Each number is 50 + 15 x the weight over the matrix's rms, rounded and kept within 0 to 99. Layers, rows and columns count from 0.

# layer 8 MLP up, 1792x448, rms 0.0879, rows 658-766, columns 192-255
35 81 51 43 32 86 44 49 25 36 70 65 36 46 24 44 40 54 50 59 44 47 72 49 65 76 25 52 57 61 46 68 60 31 72 69 27 60 58 24 53 56 43 43 37 73 61 69 61 40 40 43 49 35 37 46 47 43 58 30 80 62 47 75
31 46 25 58 40 64 50 22 65 63 26 44 43 43 52 44 39 56 58 33 60 65 60 62 64 27 15 29 49 57 73 47 28 40 25 50 50 66 48 42 50 50 42 49 26 50 50 57 67 28 43 40 58 20 83 52 28 25 52 34 62 64 52 44
35 49 46 40 53 55 27 40 26 56 52 43 55 65 47 50 59 54 49 53 62 78 68 51 65 53 70 46 52 48 38 36 58 49 67 34 61 52 52 54 55 40 53 41 24 67 53 66 64 60 48 83 63 61 57 29 80 52 66 53 52 45 42 66
58 63 56 43 11 50 45 62 53 38 43 37 65 33 73 65 56 48 61 57 52 56 54 38 74 64 42 66 48 49 49 39 54 26 25 41 32 59 57 34 85 78 49 44 67 67 50 40 38 21 40 35 23 51 84 44 56 47 52 42 47 52 45 61
79 59 46 70 43 43 17 46 56 53 36 52 31 48 75 68 21 61 64 60 70 50 56 27 40 46 37 54 26 86 24 51 60 70 52 43 48 39 48 75 83 26 51 39 42 54 18 62 62 65 53 56 23 24 56 51 46 67 13 09 68 59 72 39
48 64 32 62 23 26 62 65 38 58 38 51 40 64 64 31 32 52 44 39 55 57 43 49 42 58 64 43 67 55 34 26 74 43 53 33 39 51 62 35 64 45 84 30 72 71 16 32 62 36 25 27 29 55 60 69 58 52 39 28 54 57 54 68
23 43 48 58 55 63 49 54 46 57 73 39 42 60 35 68 73 33 53 39 57 49 59 40 59 70 73 50 47 66 33 56 36 74 35 74 33 36 34 52 61 47 47 74 34 57 58 49 13 53 63 37 37 39 49 21 70 51 36 60 56 60 49 46
58 52 48 25 20 58 49 69 14 37 34 48 45 35 42 45 39 52 58 50 55 40 69 51 59 49 73 55 32 43 50 44 57 67 54 39 18 66 67 62 52 59 48 35 35 38 24 75 52 36 62 38 63 70 49 50 59 42 72 42 45 64 55 54
76 57 59 51 69 53 55 53 42 43 46 44 22 76 21 21 35 55 31 40 35 44 27 33 45 49 51 35 64 43 49 60 74 00 41 37 44 60 71 41 48 55 66 60 64 15 62 47 49 52 18 63 48 33 67 37 18 50 46 49 58 44 65 53
82 36 65 32 42 47 72 42 35 76 59 58 40 28 26 53 40 58 34 79 94 36 57 49 41 39 35 71 54 49 52 72 58 62 45 59 53 45 58 64 76 40 63 40 81 77 45 54 48 55 42 62 59 49 43 59 47 68 60 40 64 70 41 76
61 37 56 28 46 68 28 45 43 33 40 44 27 55 56 73 57 42 44 81 63 35 09 16 52 98 46 71 51 41 51 60 48 62 77 50 53 51 71 55 56 36 19 56 60 39 45 42 53 56 79 57 58 40 57 62 48 35 42 46 54 55 37 32
61 61 40 72 70 45 38 38 56 22 62 47 53 38 35 41 73 45 47 53 31 44 46 69 62 37 71 60 47 50 53 50 56 38 65 72 68 51 40 37 26 31 33 50 70 62 30 50 46 46 71 18 52 35 42 40 44 60 53 73 40 25 65 58
48 49 59 63 57 60 39 39 37 39 57 59 61 56 51 44 52 41 75 41 57 57 68 86 41 79 47 67 55 69 61 41 64 24 47 49 74 52 37 56 42 47 63 46 51 49 50 33 64 45 67 30 34 50 41 66 50 31 52 56 57 34 47 54
78 58 50 69 30 36 82 82 40 75 79 48 65 66 68 61 57 45 29 64 37 52 69 40 71 55 61 62 58 59 61 47 47 53 57 72 35 69 45 81 71 77 62 51 75 54 70 47 45 50 75 66 78 88 66 56 59 36 63 48 54 62 59 57
66 54 49 60 60 60 62 40 36 35 35 56 34 46 53 27 48 59 49 49 48 68 45 60 35 66 42 57 73 53 50 40 41 56 72 56 49 55 75 48 53 50 42 43 43 27 41 69 45 16 63 72 50 53 51 45 32 48 58 39 50 18 63 63
29 68 50 48 66 60 43 57 41 45 62 62 77 59 36 46 36 50 28 69 61 55 59 69 41 59 44 79 56 31 55 38 40 52 28 91 55 32 17 52 57 60 49 35 37 67 44 50 43 66 42 49 12 43 53 49 61 41 52 72 34 33 46 16
33 65 30 63 42 53 69 57 58 46 77 26 43 56 43 54 42 79 40 29 44 51 38 39 48 64 42 52 14 24 45 52 42 55 36 48 45 35 38 37 44 49 54 37 38 50 28 42 56 54 57 68 41 78 58 50 67 46 71 74 26 58 88 35
47 46 72 83 39 25 75 66 36 33 51 56 75 69 45 27 70 58 50 60 30 69 32 40 29 22 56 57 48 54 53 68 26 70 52 20 31 49 53 41 60 68 33 29 50 42 51 34 41 32 57 56 31 50 46 45 40 63 55 39 40 56 57 47
65 75 23 22 61 57 47 55 50 49 39 55 60 68 64 49 56 55 71 51 34 33 69 62 43 51 49 35 27 35 32 63 31 41 50 57 63 59 52 55 70 42 57 38 58 54 71 40 58 38 42 31 52 32 36 21 44 58 66 53 42 81 55 62
53 28 42 69 63 48 40 51 53 54 41 85 27 66 36 17 28 24 67 54 37 30 43 39 26 50 67 81 40 56 32 37 30 41 59 51 55 75 40 62 49 67 41 43 36 70 73 42 59 63 56 41 62 45 56 45 62 81 67 57 54 95 39 74
39 56 63 57 42 35 55 34 45 61 37 57 21 60 58 53 42 56 60 48 49 57 51 57 67 52 31 26 35 39 56 47 38 62 69 58 44 48 34 50 45 31 64 49 41 38 57 60 39 47 24 62 44 49 46 50 55 73 41 90 72 61 40 34
60 45 46 58 47 22 65 35 46 43 49 48 51 43 57 26 43 50 38 52 30 47 48 55 34 54 77 49 17 55 30 50 55 65 38 72 57 46 39 55 47 55 55 35 64 52 30 80 44 36 67 37 17 42 33 54 31 33 63 42 36 65 39 55
45 65 35 68 54 44 63 37 54 65 79 47 39 25 41 58 50 48 64 54 42 60 44 40 13 35 23 41 41 45 58 61 60 28 62 61 66 18 57 49 60 83 51 74 79 88 64 72 37 51 50 24 49 46 61 56 63 37 34 23 49 35 48 32
42 59 67 57 59 35 54 39 41 39 24 51 66 27 54 48 36 41 29 60 42 52 65 51 47 42 57 52 64 49 62 77 49 58 32 74 56 65 47 54 32 36 41 42 28 40 59 54 50 45 57 45 50 70 45 36 52 49 48 61 26 87 40 47
42 63 72 90 63 51 57 47 46 38 33 55 67 39 36 80 66 81 32 75 48 82 52 28 64 65 54 74 55 54 48 43 70 67 68 62 71 49 33 62 33 50 39 44 42 28 38 62 64 55 41 43 49 83 77 41 60 48 54 49 14 75 71 42
34 81 27 47 56 74 46 37 53 79 49 56 65 53 39 50 65 48 46 46 34 59 54 66 32 26 55 46 59 49 52 52 62 64 36 52 60 57 61 53 27 58 44 60 79 52 65 49 53 61 51 38 66 52 42 48 78 83 31 69 28 41 39 40
49 85 77 48 06 51 39 17 29 32 18 79 26 42 57 23 57 53 48 56 34 54 44 43 39 46 57 41 45 57 41 55 46 54 63 70 54 55 56 38 37 37 54 89 29 26 47 24 57 47 09 91 64 31 48 44 25 45 48 64 31 47 40 29
51 33 65 49 53 51 48 56 44 64 69 45 39 62 33 51 45 76 53 45 30 39 46 55 74 51 39 48 42 62 55 47 44 48 55 31 72 77 39 33 35 71 62 64 53 46 44 69 65 54 23 58 69 71 59 28 17 25 57 55 53 58 46 65
79 59 55 37 45 55 66 60 62 30 37 51 43 62 35 32 68 52 38 46 67 53 73 47 26 64 74 68 35 40 77 73 36 62 61 53 63 53 39 63 74 52 58 53 45 25 31 41 40 62 60 23 54 50 70 71 26 41 33 55 43 63 42 39
74 68 47 57 46 39 14 47 61 46 21 67 21 39 26 62 74 56 71 54 40 78 53 50 26 71 42 35 48 75 48 22 29 46 63 37 65 38 34 23 37 48 47 53 61 68 46 32 47 40 37 56 84 64 58 42 44 62 51 76 33 48 52 49
56 39 67 34 68 53 54 49 33 65 66 56 56 61 54 49 60 66 64 62 22 55 58 42 39 60 37 54 56 66 77 42 49 35 24 57 49 49 54 50 56 49 54 73 33 41 58 55 52 62 66 53 46 49 20 67 61 46 37 33 52 38 54 58
28 44 45 54 63 49 34 35 28 46 62 53 50 43 50 53 60 59 26 51 26 77 45 80 36 64 72 41 50 49 72 45 47 08 42 65 50 49 37 53 39 45 48 66 39 63 62 53 67 53 65 49 61 53 48 16 75 73 68 48 39 47 33 65
46 31 54 81 83 61 49 66 65 33 45 41 46 65 57 38 39 60 68 35 60 51 40 41 42 47 45 69 42 46 37 10 68 38 41 34 46 53 26 51 53 58 57 49 55 31 64 67 47 34 24 48 41 42 43 32 54 52 34 24 66 62 23 64
49 78 45 57 60 41 36 44 56 51 60 63 52 58 57 46 64 45 45 59 72 24 40 26 63 47 51 63 49 51 63 51 20 73 77 58 56 51 55 58 75 32 48 70 68 43 55 59 26 25 77 54 63 72 39 55 20 66 32 79 41 44 40 37
87 64 64 53 56 41 43 63 68 23 46 75 59 36 49 35 68 52 39 55 44 70 79 47 70 68 51 35 65 58 41 80 52 69 42 49 54 65 57 28 44 67 53 42 46 43 26 43 61 63 81 75 49 52 23 52 29 32 50 37 55 66 63 44
76 02 47 27 45 30 41 73 47 69 41 27 61 42 41 18 80 71 51 25 41 44 36 22 59 44 29 56 44 36 23 37 46 55 56 62 47 34 53 46 81 31 68 51 47 22 47 39 60 52 71 33 29 21 71 66 47 39 68 37 48 41 38 42
46 74 63 56 80 65 43 18 55 47 54 60 64 49 13 46 99 46 78 67 44 40 30 58 64 39 55 62 41 35 64 76 41 44 42 61 31 37 68 53 49 36 60 39 26 69 66 59 57 50 55 61 53 46 40 51 52 82 31 64 44 87 59 47
65 71 70 61 60 40 64 74 44 67 57 60 39 40 37 30 33 38 21 57 58 55 61 65 75 40 44 47 51 41 43 72 55 40 32 54 55 53 41 46 74 38 55 38 36 71 50 37 61 26 71 28 45 59 45 74 37 70 39 62 70 53 68 47
45 41 47 45 53 61 50 67 53 69 75 65 66 58 73 36 80 36 64 38 41 48 39 50 37 61 55 37 59 41 37 61 56 45 55 40 20 34 40 43 34 44 79 57 47 50 48 66 40 50 31 70 44 33 58 85 48 59 32 24 63 42 26 72
23 47 26 36 73 48 75 39 22 33 79 52 31 27 38 53 47 33 72 66 28 49 56 71 50 48 45 40 54 74 36 53 61 61 23 55 54 36 47 45 37 75 44 41 41 49 46 45 61 51 39 67 51 52 46 25 49 64 63 57 53 59 34 58
54 59 54 58 39 47 86 60 47 46 52 81 56 53 39 62 44 40 43 65 45 58 50 23 35 47 39 75 28 51 76 75 66 57 63 52 65 53 50 36 70 86 31 62 46 45 31 44 06 49 52 42 58 63 12 64 57 47 73 78 65 62 59 30
33 44 71 44 54 47 31 48 38 62 60 14 53 57 71 55 43 84 50 63 40 44 67 43 61 38 27 49 44 48 51 67 33 58 48 37 59 41 49 51 54 75 55 59 71 49 74 63 65 79 61 87 45 68 68 55 69 62 15 56 36 56 33 61
53 54 69 33 57 45 56 46 41 46 60 48 37 56 27 48 73 53 57 39 48 27 43 62 78 56 40 41 54 79 67 33 59 48 53 48 28 45 62 59 71 44 46 60 53 39 60 70 61 36 48 44 64 44 56 34 62 68 48 47 53 39 47 55
36 41 21 22 88 58 51 62 57 57 49 47 38 60 33 54 51 50 57 53 56 58 64 14 55 55 39 34 60 36 44 43 25 42 39 55 60 75 47 38 37 19 33 36 16 61 68 63 50 38 49 45 27 40 40 45 51 31 53 62 51 55 44 29
54 41 67 64 46 51 40 58 37 51 62 50 54 79 55 63 22 40 59 65 64 48 57 56 58 56 38 37 49 58 26 78 58 29 45 62 44 62 42 48 34 68 40 44 63 30 53 28 57 61 63 70 43 41 58 54 77 51 34 57 59 63 38 57
28 18 25 73 87 54 40 76 41 47 48 71 59 66 89 46 50 44 51 60 63 44 63 54 47 23 66 35 64 48 45 61 58 69 49 27 42 39 77 52 66 61 55 32 49 34 47 60 48 36 47 27 57 62 63 59 37 36 47 39 40 40 76 68
57 68 57 42 32 63 73 12 64 70 54 57 41 46 57 56 56 15 63 43 27 56 52 43 53 18 44 43 69 51 45 63 46 45 36 61 45 89 48 50 27 61 42 55 66 43 76 20 77 44 60 50 44 52 72 12 45 65 55 21 31 58 52 48
57 28 37 45 67 44 51 58 57 71 50 34 63 99 55 66 56 49 53 58 46 49 46 27 49 22 30 54 32 54 63 34 59 59 53 08 50 34 73 51 43 50 62 57 56 71 56 64 58 52 41 59 11 43 56 49 35 39 48 47 64 37 46 52
67 62 56 23 58 71 29 22 50 56 27 49 45 61 55 61 79 27 52 60 66 48 39 38 58 32 48 34 36 46 60 61 32 78 54 58 63 31 72 51 37 41 90 51 37 37 60 36 32 48 38 00 49 44 47 46 54 59 40 67 17 64 69 37
53 55 65 46 86 63 31 53 52 29 66 75 66 56 31 42 62 40 47 68 58 64 56 57 52 26 57 60 56 55 87 71 53 49 31 36 50 80 53 29 38 24 62 36 46 40 45 67 49 30 59 52 44 41 59 76 37 30 38 45 58 80 63 73
56 63 81 45 33 27 52 35 30 59 69 78 48 83 57 46 50 74 75 32 50 67 81 75 63 34 19 67 55 58 65 41 66 38 53 34 47 48 51 72 40 56 34 66 30 29 29 36 50 46 63 42 19 77 46 69 68 41 45 79 50 50 54 40
68 44 59 56 38 40 55 80 48 61 45 81 65 34 64 49 43 43 57 14 48 58 46 24 72 34 35 67 68 35 45 50 46 64 60 52 55 46 33 45 28 83 44 43 68 58 66 41 47 54 38 47 29 52 73 44 56 64 66 83 36 51 59 55
71 36 51 57 53 59 49 42 65 30 32 29 51 66 54 48 74 38 36 61 72 40 51 45 31 32 29 47 58 56 66 56 56 47 39 35 49 49 59 29 43 21 40 33 47 30 70 39 46 50 37 20 57 50 47 32 65 46 46 60 35 56 53 57
39 52 40 35 74 36 43 34 43 14 65 51 24 61 18 25 68 32 49 81 30 49 45 66 24 53 64 30 23 89 43 50 78 47 39 62 58 36 62 52 63 36 60 59 50 45 17 65 26 82 24 22 30 53 69 27 46 52 56 51 12 26 50 68
62 56 72 52 51 54 41 45 25 76 48 45 33 62 46 65 47 56 47 42 70 56 53 68 31 37 59 47 64 60 54 53 45 58 75 48 28 79 23 53 51 48 52 68 32 53 20 48 52 53 46 45 62 35 35 62 26 53 28 43 56 54 23 40
51 37 34 75 44 69 58 37 45 37 52 34 62 35 49 66 34 56 60 63 58 33 41 20 83 61 42 75 56 43 36 52 49 66 57 70 24 60 55 59 21 51 17 39 41 42 41 36 07 43 48 59 66 37 74 46 61 49 70 54 53 59 74 38
48 41 41 49 62 61 43 19 50 30 39 36 60 67 56 38 65 51 37 31 31 54 33 47 34 39 59 48 57 61 64 43 39 49 37 55 48 59 51 37 58 22 30 55 22 42 63 29 52 33 26 38 48 58 63 29 57 38 00 48 50 20 51 59
31 48 37 31 29 31 26 52 76 63 44 66 35 64 38 41 55 44 53 50 44 35 42 57 39 72 65 40 69 66 44 63 52 35 57 45 45 55 54 53 42 65 50 46 36 35 65 69 45 49 78 45 43 50 29 65 33 33 66 51 47 73 53 50
42 29 53 43 58 54 60 60 35 58 61 56 23 67 53 38 48 29 42 46 27 45 38 39 49 71 55 28 61 49 32 33 51 47 31 57 71 54 35 40 46 46 59 45 57 54 39 44 41 72 51 72 20 47 61 58 16 39 45 31 68 44 62 63
59 49 40 69 70 69 48 53 46 56 46 60 69 40 49 77 43 35 63 41 55 50 32 58 51 46 79 48 50 30 80 38 56 39 59 65 25 47 49 52 36 58 67 56 49 42 65 73 65 63 37 32 39 49 57 43 57 31 29 39 47 56 32 23
69 58 41 38 46 52 61 68 41 45 74 55 56 38 62 50 68 39 64 37 42 69 41 58 70 38 54 32 43 65 56 60 57 68 33 12 55 32 58 36 34 47 20 43 52 34 35 39 43 67 53 65 71 73 66 21 48 14 64 49 31 44 51 61
43 49 44 26 26 37 64 23 54 40 37 57 29 31 48 67 75 10 41 66 47 71 67 28 48 67 31 65 60 83 43 71 48 26 73 81 33 31 48 41 39 28 49 41 52 64 58 45 24 62 55 61 87 66 50 37 30 53 34 52 63 30 32 58
64 26 58 46 59 39 57 26 60 50 47 31 74 51 55 37 63 52 20 62 45 66 41 25 28 48 40 39 43 52 51 42 70 57 41 59 56 41 58 52 44 49 44 52 42 37 54 54 48 47 57 49 41 43 47 25 51 27 35 20 59 30 34 41
52 72 68 47 63 46 51 77 42 84 32 64 61 62 58 34 58 46 43 66 28 51 38 74 33 64 25 71 42 29 82 51 50 66 46 38 20 89 63 34 46 36 63 51 40 40 38 38 39 42 56 62 66 47 45 53 55 58 40 27 67 53 62 44
43 65 71 42 60 74 70 54 35 61 56 64 61 55 57 34 19 54 19 53 48 41 38 53 42 41 79 60 51 41 22 59 32 61 59 58 42 74 60 54 50 48 35 43 57 59 49 38 42 71 42 47 48 38 75 35 44 67 38 64 41 39 61 45
66 73 48 55 59 23 24 62 52 51 66 61 28 33 35 69 35 36 37 33 56 25 69 41 43 51 15 69 29 51 18 29 45 84 24 58 50 35 44 63 43 57 47 47 40 70 25 45 42 54 29 59 47 50 67 46 40 88 27 51 54 76 75 41
53 71 48 66 54 45 49 51 61 46 40 38 37 49 33 48 39 65 32 59 55 40 18 39 66 54 63 48 64 61 58 54 39 30 39 49 38 54 57 35 42 42 30 55 52 48 67 34 57 50 35 37 55 48 65 57 54 52 45 61 40 57 32 20
34 79 38 51 56 46 69 62 40 34 74 57 62 62 36 62 49 69 45 48 71 19 46 57 19 63 68 51 52 53 52 54 66 35 55 54 30 44 30 58 57 24 36 52 64 27 30 37 37 50 43 48 46 29 83 47 29 63 63 48 44 58 38 44
68 45 59 78 72 59 35 74 26 52 55 36 37 59 46 46 66 43 44 69 43 25 53 49 68 40 39 47 58 52 37 63 41 68 24 54 54 58 60 41 70 35 54 60 50 48 49 46 36 45 79 71 86 43 65 24 59 54 55 08 50 68 68 39
58 63 53 37 41 61 59 47 63 72 48 63 59 60 50 47 49 37 27 46 80 64 50 22 45 60 69 65 27 57 68 36 76 75 63 33 23 34 23 46 52 16 53 20 39 73 62 10 60 14 28 21 64 39 58 62 65 30 16 76 42 58 72 49
40 41 39 36 41 68 49 54 51 13 55 55 65 67 45 34 74 67 28 42 55 55 31 48 57 39 35 46 77 53 33 61 24 59 64 54 54 48 45 62 40 41 35 50 58 74 73 19 82 46 59 42 67 64 66 44 52 47 45 44 30 75 62 29
38 57 33 31 34 31 57 17 66 55 42 63 35 58 65 44 49 77 53 71 56 32 69 47 40 30 57 52 26 31 49 53 32 64 51 62 36 58 58 41 44 50 67 52 42 56 62 53 70 44 63 47 54 63 51 67 58 77 47 48 28 55 59 63
36 31 45 54 56 22 56 44 27 40 47 75 51 33 66 63 45 46 52 29 28 46 46 46 30 56 23 65 47 70 51 56 20 54 25 42 37 27 54 46 59 39 52 55 41 40 53 27 69 13 04 50 69 42 58 54 70 38 32 50 35 73 55 51
38 37 63 32 33 43 66 48 79 39 56 73 44 39 67 21 36 35 52 54 40 44 85 35 52 40 52 58 38 27 66 12 25 53 51 63 45 62 25 47 62 71 27 65 53 54 63 41 52 52 59 70 61 52 72 38 59 21 40 67 61 33 42 53
55 44 67 45 42 77 17 70 70 44 61 66 30 42 61 51 72 26 51 40 62 40 48 39 41 39 79 44 36 35 39 25 43 70 59 60 42 36 61 61 59 50 36 64 44 21 37 59 39 49 39 89 73 56 73 63 39 35 38 62 64 35 40 51
50 57 54 34 54 46 81 76 75 54 65 39 37 40 55 34 58 43 42 67 73 69 85 34 53 48 33 60 42 44 39 59 40 55 19 60 50 54 26 37 51 48 52 52 51 59 65 73 53 56 56 61 31 52 40 41 48 34 49 43 44 60 46 76
27 50 70 66 71 43 62 41 56 33 43 52 56 52 65 52 73 63 35 62 69 55 58 40 64 34 48 71 46 48 44 62 28 46 40 37 68 48 31 33 52 18 44 44 50 77 56 36 51 54 78 56 61 49 42 28 58 52 73 63 29 47 54 56
44 77 38 58 53 57 26 44 30 65 43 48 83 51 55 72 31 46 49 65 29 48 31 38 60 84 66 36 55 59 68 70 79 49 53 70 46 28 69 27 49 59 41 37 50 54 58 72 61 68 39 32 57 72 53 51 35 49 69 57 45 10 49 42
86 41 42 34 81 51 82 33 54 75 26 37 32 41 45 58 62 38 38 61 49 46 61 28 36 43 56 59 48 48 45 58 77 62 31 52 62 50 56 24 58 09 62 50 31 63 39 23 56 41 62 65 41 52 50 63 44 45 78 26 61 65 43 33
46 31 37 40 45 48 40 54 40 52 60 52 41 32 34 60 69 34 37 07 39 54 65 37 21 68 44 44 58 55 56 32 24 41 43 30 66 51 51 57 49 52 34 52 46 33 37 26 56 19 40 61 85 56 53 56 45 44 46 29 60 68 54 66
80 47 61 37 33 57 60 51 39 64 32 53 64 55 45 55 66 33 53 53 74 41 68 58 35 41 42 78 31 46 40 40 62 31 55 45 49 65 46 77 18 58 51 42 25 71 43 72 58 33 64 31 59 39 27 47 58 32 81 47 70 15 57 53
44 60 35 27 41 72 52 47 54 53 26 41 53 45 36 61 57 49 63 35 83 41 30 53 72 59 55 26 44 73 51 62 43 25 37 61 60 63 22 31 55 29 52 27 46 49 51 42 60 22 46 37 54 64 42 50 54 33 51 46 43 56 41 35
50 40 45 42 78 47 60 53 64 41 34 62 60 38 34 59 32 82 53 64 52 67 41 45 64 57 45 60 49 60 36 20 71 71 38 67 47 68 43 54 37 47 53 44 64 63 76 49 44 36 53 64 41 39 60 30 53 48 50 43 23 40 34 53
50 78 35 39 34 57 63 30 59 54 52 19 43 34 73 14 43 65 74 50 48 39 34 40 39 39 43 39 72 67 51 37 54 66 35 48 46 77 64 54 47 40 51 36 57 26 31 41 21 30 60 39 37 40 24 62 30 51 45 31 58 55 57 53
25 41 25 50 46 30 64 25 29 45 20 31 37 69 28 50 39 49 45 41 45 63 47 49 44 45 52 53 53 53 17 37 31 19 19 78 40 92 45 33 53 38 30 41 79 33 74 54 33 52 58 44 67 53 32 54 81 35 20 72 16 54 49 70
37 45 51 68 73 45 76 82 58 44 40 35 55 33 53 53 58 34 53 79 59 45 47 42 50 80 28 63 67 40 49 70 51 52 71 73 47 36 29 46 50 64 69 57 20 64 48 40 52 54 43 61 62 46 52 56 33 20 73 52 50 65 67 72
50 22 67 47 52 53 56 37 40 73 77 47 61 51 43 57 72 50 58 65 55 34 41 32 64 44 50 44 38 59 26 55 55 24 45 45 54 62 49 29 49 62 35 74 54 52 69 32 30 55 56 57 48 52 62 39 52 45 61 46 63 53 43 67
45 45 68 40 70 40 57 53 52 38 62 34 56 15 28 72 39 64 44 47 59 42 59 47 51 43 35 36 85 62 44 40 51 56 63 27 56 50 48 47 70 39 56 62 49 66 30 67 59 66 19 60 76 39 41 50 49 39 67 68 63 64 35 66
26 48 39 15 63 43 52 79 54 73 81 41 33 67 61 38 53 25 31 29 38 57 50 72 23 53 57 70 80 46 55 37 45 42 42 80 58 66 48 61 79 52 35 39 29 43 84 74 44 44 47 58 30 51 64 61 41 39 39 34 57 60 19 59
45 28 42 66 32 60 31 66 70 29 51 85 31 40 59 57 56 51 52 14 38 48 38 52 53 45 45 48 34 52 52 35 66 36 50 44 57 47 00 49 52 78 56 45 54 45 66 42 63 44 35 74 73 31 86 49 43 39 08 33 33 55 37 54
33 43 46 55 56 45 55 48 48 46 44 58 56 39 51 45 44 37 65 61 10 53 40 50 51 75 53 41 49 39 33 22 44 69 48 50 45 58 36 66 65 78 73 28 68 54 42 54 43 55 55 48 68 50 48 39 56 19 52 56 39 59 46 45
43 47 51 43 63 41 35 47 22 61 14 42 55 40 60 42 43 37 59 54 69 52 19 55 37 55 39 50 53 51 29 39 63 58 33 46 52 43 40 75 51 47 35 56 49 75 51 35 80 24 25 66 37 41 72 79 39 58 61 27 40 19 48 61
47 40 48 55 64 40 71 33 54 57 40 70 51 61 57 53 67 52 32 55 55 45 25 61 49 25 71 32 53 55 64 48 79 55 48 27 57 34 25 30 38 48 07 38 41 66 50 29 35 46 52 28 38 68 53 32 34 50 35 34 39 58 46 69
39 15 52 71 51 30 76 71 51 54 70 64 69 45 70 76 51 12 29 61 36 68 36 49 54 50 62 37 75 67 40 61 68 47 61 69 42 65 31 61 39 37 41 40 58 24 63 57 38 35 40 54 67 44 86 34 50 16 71 32 73 62 56 55
60 55 42 50 46 29 57 52 33 24 14 43 56 44 28 55 30 26 42 43 55 48 59 08 66 67 47 42 72 71 55 60 52 52 37 71 40 69 29 37 46 70 43 57 68 31 56 78 74 36 41 40 41 50 73 33 63 60 49 76 62 46 34 34
42 40 67 44 49 32 41 30 57 49 51 27 51 61 16 47 71 34 64 42 72 52 31 50 50 45 53 57 35 41 93 47 40 63 47 58 59 67 77 44 42 48 47 40 70 32 43 61 27 47 39 50 64 40 41 51 35 69 76 56 63 65 42 89
37 76 49 35 60 68 41 54 25 53 55 47 30 63 60 63 57 54 38 72 65 49 72 81 55 73 61 32 82 35 64 49 59 47 35 53 60 48 61 10 36 39 46 67 56 59 65 40 63 24 42 62 29 29 61 30 34 59 48 43 50 33 39 49
46 51 58 36 48 52 54 61 31 70 72 41 65 41 42 72 66 51 53 62 76 54 94 55 37 85 44 81 49 60 41 56 53 32 63 50 62 60 68 87 41 69 60 64 74 88 59 33 27 60 63 31 48 53 28 40 63 43 63 42 86 51 63 50
47 47 62 39 58 38 38 59 31 57 47 60 33 58 73 51 59 41 27 68 47 57 38 67 54 69 78 56 56 53 39 74 88 56 40 63 47 41 35 20 30 36 37 47 46 70 44 59 21 36 51 50 32 46 32 37 86 38 70 74 63 28 36 44
37 44 52 33 30 63 65 61 34 70 38 53 15 50 51 47 48 56 44 57 77 44 70 27 38 41 50 40 49 55 49 54 54 62 55 34 45 45 26 63 47 59 48 33 47 56 60 40 49 55 44 52 42 49 73 71 58 53 27 67 51 50 15 36
43 60 60 59 50 57 28 53 23 63 61 44 41 61 72 49 22 85 42 54 40 64 45 39 43 51 66 71 62 81 93 53 88 38 27 73 18 81 42 41 29 35 74 48 60 66 64 51 33 49 99 37 31 36 40 30 42 11 56 48 73 40 53 43
43 56 15 41 69 37 39 70 73 28 30 47 49 62 18 37 45 48 48 60 32 11 68 68 59 37 68 63 56 63 60 74 56 25 38 67 51 52 45 47 63 80 39 34 42 60 68 69 57 33 75 80 59 62 33 38 58 10 49 55 54 61 53 51
36 33 59 70 49 68 65 65 23 53 63 37 23 45 47 72 63 42 56 36 82 17 37 82 48 42 66 58 66 61 50 62 48 50 85 49 55 43 42 61 29 52 46 55 20 38 38 26 51 25 52 61 50 45 56 69 59 30 45 44 40 78 62 74
73 59 66 66 52 57 65 54 32 37 47 39 45 30 58 55 56 39 38 57 54 45 46 43 40 59 24 50 61 28 52 64 43 38 56 56 47 76 41 30 47 50 17 32 28 31 62 80 68 42 75 74 44 36 30 31 62 34 77 66 47 53 29 59
73 70 58 59 48 42 52 37 42 70 51 59 50 27 48 22 26 75 57 56 37 60 32 43 46 55 81 42 37 61 35 63 45 60 43 52 40 35 26 78 66 43 46 59 50 60 13 36 24 59 47 46 55 68 35 39 42 48 40 27 74 72 65 45
57 89 54 44 46 42 29 37 66 55 62 47 49 45 47 49 43 53 72 63 56 59 57 81 49 44 58 46 48 45 69 57 52 39 39 62 30 59 50 54 54 50 78 24 63 41 52 23 35 55 56 42 56 72 43 53 35 35 62 25 40 78 40 37
42 12 23 36 33 70 41 50 47 65 81 73 56 74 43 64 21 58 60 51 59 44 42 45 22 57 34 59 63 44 33 40 23 62 80 46 55 47 58 61 56 52 64 36 69 49 53 51 36 55 69 42 73 75 55 56 40 70 64 54 53 42 46 44
69 32 74 51 53 57 53 55 63 82 43 41 69 71 52 26 46 56 50 40 33 38 34 58 65 23 56 59 52 72 56 68 54 68 75 70 55 50 63 52 33 37 48 58 50 58 72 59 36 69 69 46 49 61 51 37 36 58 51 47 25 29 55 50
38 45 53 65 44 55 43 52 29 51 39 71 50 25 59 62 66 52 69 48 70 11 55 50 54 39 52 42 32 68 24 66 46 43 37 44 69 59 73 50 44 54 74 44 49 53 81 70 63 32 76 73 36 73 34 31 61 45 41 59 53 35 56 40